Weights of a small GPT-style language model, trained from scratch on English Wikipedia.
Size: 15 layers, width 320, 10 heads of 32, MLP 1280 GELU, vocabulary 8192, 21.2M parameters.
Architecture: LayerNorm after each residual sum, tied embeddings.
Training: a variant of SOAP for these matrices, 6919 steps.
Each number is 500 + 50 x the weight over its row's rms, rounded and kept within 0 to 999. Layers, rows and columns count from 0. Numbers have three digits each. The size before them is the row's rms in percent of the matrix's.

# layer 10 attention query, 320x320, rms 0.0602, rows 0-80, columns 160-239
095:588555525535531534491492479586528569490535493543477518502473501484468467511562540555436474572486440543522467558516531492541443541491467556494469501502525512504502417478532540563532648584540505428487516449532589477479524455553480444477507528
093:539454516477510496602475519546540484517498558459523481518563449486552468467505458495457534562575478511529439566570489540455471457566527483481515461426463537586495452509511427497440483460396525586499432473530487485459510565452542505604574495
118:475523462512479474586465550490518458452474411531482424539510545552480464545463395523530464578522473499478534502563517544469521638499543456552433412535541472555576455505494544538475470499675485440511532437591519614521518509491464538594499465
094:492489530455579495420529478617490519493511452413487453409443528474562506500501470526547496408533454496557510495566502466518440420585513534516530523504539485565553617533534511479550607520540526544495436540424446479471571407442491463541481452
096:461533451604519461485546545532490504489589533417505503543439505412491491479536498537621425473561454448443377490563534442517561442530418446429513489517474511437486464565557569438511468566452508598581481484518631428463417450592464518482514587
108:479454463507477525491608382496536517470495524364446521543521437483516506458530564579532469446387495510524483557457558457479481433500482506468655551463590570447512561412444493514540440544534497420525493551449611421455521473590534559438524535
103:478453455488504421543505467573501554418574563438483489578606434485479435558473588533548553449521445548477486499566565477529430529451526520457487466464446417504502577600506554558532463470565558513528451520482490433494439409518535480399506546
098:501397477498423504557486478531457422463471576406485463471506628563470482451577565502463457523619500569470483565507382470496599562561478523415536520543505519441574466469645464601527507424498551480455467449450533514471504532473508510500506442
105:562535456432472486583399538440490492525527524450529430425502508540612431531517443555482538499533401488516496506503547414522417524541539481516450498511461452498495522548500352488631504539565546474434553546553528508463471485512478512503456548
111:506473464513412464528480604517560485553481539688461457523503578423435543501472495497426433567553530586520544503470420483486495456451516457608412405539464515528601515558511476570455538496542508543566559465538425486580520508464467555520522469
104:583524465480581494558526570521465500523521479528518462460513523467565439484471434553607394533544515501554552515473504571482541567535472470506416411460534517481522473523480522454517470452567465451543479561494428528540406407500469453582488550
099:473491491446348459593442526461565450473483457569446531498470510473491488472477492489455492525543556495482539471467418474454537544563569500536494524527493510473473506491591488574508526422618524405444497540490443546520528398409491503542537490
099:411493397507505427566543504501507462513524490439544526489504438520534485507410524495436415484472577503465451519452538538467510385562552491524531552457493486430478531425403475535499469476440403478468516516493477533462414503580485425534512492
101:444542571558479500508435516520505510481580571402495601535492473467447462525522459500482540610488478503432560539548498533461499545453498502521529596486502498564549463573467478458469488517469460460491540641509441460476536530621529549526498523
099:420497562527480419500516497427382454517497420394405437559468532556455495462458480505549568466497527483505516445474536540420493530476430529478434525457541520497498440532496539507504502489476469509552584461606508479495521555495510523549504500
098:485528516452512484601520410428530443487563460435458401477500411541440439443548517511555464446450546487415538478491383457500456528560468512617496511473457493497500551560486477487511518482471502539452514489470513459539559460523491359520516453
099:520576473584486538548448504500468396527561500450562488459472476543526500490505537536514587454585521500483499567587502452463468442525525482448466487485514533553542505502487600497570559555468568473479551564588485462441576556440496524496549526
106:538483547537504444541533511351402529554483551618499523542466473426505468454416469462513470552591568504566511531574373512507514539507434494445486449525423444501588409494508461589435499500531406578526508563414546484526565470408435529514580452
104:563528512542492483512524519478547468490465529504500427448502481506495509545512497430442526555448542406487542422462481467499461379472385562479466557546541520603475594474585528513567449488377536481555507483518456509510468603511523422475485503
098:568543513502470434485493462562487502525528584541451495458442484453512528584504558583592517550564558496480489520502462489497536569506497571428549493524630426474516430584451517564486520486572601481511501451495445530534490539506538598494557482
100:499529494547432461499407516555439558557490529574527522487515544455479564493454354479569525497533510565522510519470532581428495426465621520398487460455576506448426569439504471512505442579532542530445480478618579466526561608433503599513472536
099:554510456500582534577565500553548508449440485534459451588432528509471515418505559461449470526521486511521401540401388471494455467475555510473598613522515554504435427372514482439421503430549483529492516466481571515459392568470524552453424519
097:576463501471551532433597499441487445436554468475525467488554475507507631474446567484459573457500449480593479516414429483598531370484523440531517493408444528465365523524450556468514557438458484489504506503626511506513591517499569439523535486
114:461542429525454540485486538568369536548510492530473461457483489536500508569466505467476499497413439511501483487580542431594515484511539483506443485557576523536462468511511520451476541471472543346433499466527464417431550525545493395547503438
112:505454461493475494515431407573449518431559470483552521475497489471631525519474528579539466439472508550442505479481397482513440406608489510455543598452506475492484484355479580513465515538438457524509494529490562464354515531476456522529499431
100:486464514518532492553514535458550521564418597498493527486479545555514565540494498451403401492568450424422583538555468493443575499549553502539474595522484465517520486481514438512546443416550423618480570509458491563433505413482403527490514444
099:531548559493434521487413513604526485489565476513478482564475471450430473423497463453565585552555509508488562510472468580507539502429431500577480540448609547446600520516437508527570442528545464482519510583506405471443572574357458467464507523
102:537488564505546609512520529577521487436391525423529444514626450464572503470480427438526488529474548513495526437578578553450609544462463528537445468506560505572569563570494582522606456438516628419535484529542557530524443522491511469495479475
105:662541460449493464477520587430466560503553536556553567586490526479472576499524411433526495582629548499460543540520497469488511622437580553443428408485516595533515554500594427533497502505509481543477542440396512583530565491436481587497521510
098:514459492496590477517547526371381502525479505405558477505481437414520460538424507495477491478497542512577512474417490496542463492437500375455447476525595503520561510551484436481396407426538499550514540519477387456518466508620513547416506476
108:538509495540440479420562561467472522525455496542525410612485548480506574461520535506447515515524530489540500508503507527470469577472515410449461429472549534508493475569484404482436498504592476584515518438519539523546574530422504610549475557
103:450468486493549473501467573523448495436562573597438472588460467365495532427484442529479484553543534490438483481554527583559502540416544447535538571488482521531543523541487570418496478543486494533518484487473474561510513389493523439515453488
104:594555423524505467485540528460453523505535441484527529521478556425478607512515550381505452542519580461441562509476519396513432495412512478431504433432549457557449423386502435572543476451478445520463488474506529599472482504411479576548478469
096:491522532530514503524532434498497503492570490462502510475578561520469449555544516443389600552588399444523553552490458538501506487458445403517509395507488434521547470638463403549391543480521490485503497447556495524570588561501484480566467524
094:547483488466500526529545475468511394542449529528504495521460482486480483550474456448488552505503433453503569490454469517456534472449481479494510568519457485486474448552577436484437516543494506413450434456601617565516490478634494493508482551
092:487432479538497501463432427625421513454453518471507549497512561504488550481517529468451477478460390480481476472580515473494476606551512422502624423523478497554546462483467565384516466597499520539548465576503516516416432574451491484429504452
084:518602517520507526512467489528470473524596451456573494585510493424464511499525514519558493515453524502557430498410423509484516525582513476410332504386452654519514524523384495444485447505526580519428495632566421424523588586465425528561533516
092:432546477498497470553555504418412479478537479518423491441429465501472438446494514483436517525433531593401427445541586515459529501501621509553543478437460506453478530514496472494535571543467475489461500488476519594450483444526529521414521487
093:456530439404482447535468502503512473505549513529555416541488514434456492465526538515525635582574513510546484556496439527429501539506496487552511542429537514508544487534583530579416438574566521478413490528592501437521532413393557539485522462
097:516502545478561490398493431521502458338495478498468600518480413551459553493476498487544475482502523516436454494506488536469549591534472516498451526530540447416467499474469549463503488597537465481594539445526480503565407526518538467430465511
095:523507546497422522548546470464505545478564434557502555571640434555500591499511577479601461477549392514449475545406451563531514436513569592497578519530448481467425466417480405566496563611479419545430496508495501435472463524527480449492451460
090:540469504447467532479468444461504393522411512485423524568549479542536462514489553560536548577492530474562537595510470517445541442483494478429532452531457530494516445437536480526471466555551577554468468481414407542481539560560519442411432517
091:539564534447487420541528543507494473457481477560525552486520436543452404486491553442576522468564512460499498503460490479477406561586520506507516442462572553538476409413396587524422505547485522529502533497412478560490495505543522451429569608
086:454503396531465457576560489498552472520471446513447371524481483501461560488454505476464503560553516520420454518460495481531540638483563513579441438484506426517499446483423474440459446424525521463489530492544478480514470543602425583546469476
094:630510474471518449515512546546384549449560528483498527441435427520536430513520530506502495436367556531454458505528506531575378529464541533557490441515501442453531570487516502545493492593547527503506484597484484557462507517526588513438467498
086:501537524512537512491576484433470486535425543438420584446520529426481587497453525586516474498297428463501440448508402458476452516539438519484506496489468461594493498572469468440490471480484544507548437455529480434487478494533598443395523516
089:495551531478483524484468544564574432486528502500549519539521573543594422620585475538485443474359524525464485443411536486588544548525546387480543470582498520464568413488525448525521471475485454442544510471540468560461459417433522447550444505
097:503518528552415518530526582431481463485475518551582524517501552489476450539576585376536508518470491505424455506421419494513554486512616502463498455506457548454510505534608474574526486531507433533472566400526503469526520513501505486461506570
093:457499587554505465481496457463420493477543603530470573554450426443501517559562574417386547490470448473492590528502553591494550478415455518502618489500462457472549531540533439538628453414402450456544468489487507566490494505512545510533474533
090:507487470550428540526446466432556509489471555469576505552503443525505531549587465574437578565451490487474563507610604478510548545543469426522482424470417560515492526461504456466433497457508489529499470600477514543495432575488447502505430558
084:560468485517300544524411538518542428550462569564484477487461536570482524618544536521455551524457503479516483553507424546465522453583533482469459456530487536518596457519575576567506608434524411474460477494634455516454515490480455500522492462
088:471477527495500530502483492426530479606605453453414537541500442515534506487472491518515520433434501465555513442550496506491493497449500528532505497434528433429476478527450497483335540525549483449511510454520498463616613448519531455520532479
091:356480549463455514473463389482423519500521409493490530529438467508524449501431503502569505560558510452472568535532556520494463468447552445521608579470572513455562462498403457544508570557528426579471578507469523555473493434480507468518548559
096:564481496475452484536479524440510464479497495448533397543500489512523530606514521480508579408450498531469562533524497504448506487460514529521521510559454501547535490493568610497459476577604511454460555459643575546509492541479424562459477521
085:484512400508527487537547524438467479477542565434504519487534539492482473566621518495391511530432606493486513495506428432512451504462552517495501393482496547522505475514470488491613442602478499398480458435466522561456475479484506414457546453
095:487565491458536503508477583468458501501460463543460454435568478431475469511480554405424503527637493492545615512453562500491504492531464510546459505509553468552473410530475498483498524529390545536502485600630515500597588416518500506508520455
094:498526416521558518594461597569554535532432550403568525496443480542554454523497557525528468472492465558509543483468506552541495541460515479519480444439440480450403539469479550496528469443456412484466447536484420483498510620515474628433521477
098:457465540426473416520523547493486513522420478433468546482578397538518453466527427470510574476492631482466464500527494504492530414550495527518577446486435599538495470545492472521428516594481468569495564456501598501528467542513572372502520490
100:527556515541548534459527527509514457524528506500535450491485517516478548456552495478438547547563487507501535510518457420456514493430493497455394502482432595562436456526552416460558348422470571600453474423512523418514450477484483495479471523
097:425535489530390434451573523468463541437408409533559516490502436516553540538511513530515521506550574542435473529492465463483539546504527613553588503488511572518460552479517519499505490520533479480500489516487472472464498507567496480479496432
085:564409470460588502521548538421498455536499562523472409573507495375454456474585445506530487543484557490519487542455421501473475616542453536500484545479532456456571489528573489486550543394471492528464524546500485502503551553578469546497470498
090:426480512490509475546447462428473555440477459550486558537501499484484536540484521542634513471519483467514468522434478505568473466494504465563436485491458555445498456437482459438485496544479466531536525513451560520590522534558505509452509451
090:562473482498542527433630527505507460476464529456478496544538590601439535603508531503471507508601502495480461592487555450488473462466523600559504482485472564538543468570558503567503561451535508525539492502361580445438489405574502422382438513
092:541460595495433533526526508574513474494483444509510431501615430528595502597582454482449447502471463496501448508528548531401502541486511581616560589563501512506453589511510453476440472513519399520544454531480537499499533583562558523497465480
109:518483556534446433562544393417533482478367507514358564537473443477477470417508492443499531517510532440479511524548592565413480498523446526482467508471585528511571467466546579547462495505462471603517532441466536441468482406470529406476520488
100:467401462517520413476500596515566572477555544500539534448488451481569454501485527451594549511486512536459546441471417520576504500537542421446520398535517431477489515440462586574482595492465503510560503542552482493580529476520539497616552455
105:461463443583455503414581557548417544547567533482527506532336628468520479516517490544511486497527492547509495547475523423426426526452425485495411478542494476498485476541541461520465516518565582567508493479483544515448459473445438610436640520
098:390519469546507532542427462426329507488466635447521511452473477530448548467538547598490550450515591614580448388456545454547504464502501455466524468560536501421467495415533450557576438535554436554447417516432446480521610502514523478468488510
105:311441515490492424551415467493482525501446468645505532532498482474523474488496523523540516432471445543441490446449498555492509456472561579444543492504551548514514439487566533502474504423460490399574504478594510480452490483527542440554434520
100:568513482498497444585426529488559434562549424610393449544408491530518548466532488471474553488509467522480489461516550469449593557538517411428491504560526409426583505480579472541399484504458500526502506559555533531481659559504483516553461492
097:455461464468443622531480494470515449451535520573491541480423480508489494551475537576576510535554533532557493539516552463489553493489476439534421517504548520461493457542515518533439550491603489416514598468633536528573495407487521515430526520
099:428486493469445435520547541568536429483466508472577445503564415532482515536494393536501455514484643493477505515561521489548571484435490535471515467504508484422613591499517575500376544522430511509518505499468541450527376397530458399436502582
098:563562490483419510495536494527411474480477448503533495500512463532542401487516513460530473457543440496498471526458507520511472501464460426495411510532453431471452520503489511569508421523477427499359502518555406561542467618458555552618409507
104:627524433519515495429515466521543513559531438463507435489502499629498530543543502543452478510311550566561525471495480483543415536497557555489497471570481495497496491518478454502451474469512500477520478474426529498577478492410528586478544410
101:448550479563440442563535523424482515527467484456498603513558538572500388525506565475504483522397615490439463525573561502505506603540460539563535460600469554541502408563552518514513487598514510386457519449533589605544450552535389416511462541
095:418436515433400509514453597481515506483452572573477504539443478497530495435474517515472427476507485508470469459444495501521540493526501328527418512531456478443502555584540468481556459513455560489466503414574524426530402453446465499510477502
106:428527525518488545551534516547558484512530494505516532578474487441496383557511544459572435480488542489407610558483512500444512397532507414477611514467520500450492482474484387489482566556505540542507458561495534481411524475519441481508537531
097:550590544544423563493508475475536523507586455455540408502527530513529465512625492409426541516533465463461498567549561564509493368438542520510473452556482567408412581569479378618505544491498464538568398476500562497459498498433489408504532613
105:453510476538523480462411514519586543551579414588479450523495570496464503518441467430555506463509458553539503491466445451463437437501457563513493509492562482590448502441495536461492497548434600499516506589508560538518513461485484521459526499
092:528409523417487510522574507550498438638479440518471494458494543554492514490540528554540521505491459535527504565477407457544508530489445423456476453547495534472612510515522524596553571518574412465532510542481521503527522385490546602510528466
100:500449521477501485504576597478442531479452462506495509558466540451532456456562495505565444457474520509562487543499528522494500508501452568504426426492387465521473485472521386544534573430544525576507492578468561455533481548485482534563473573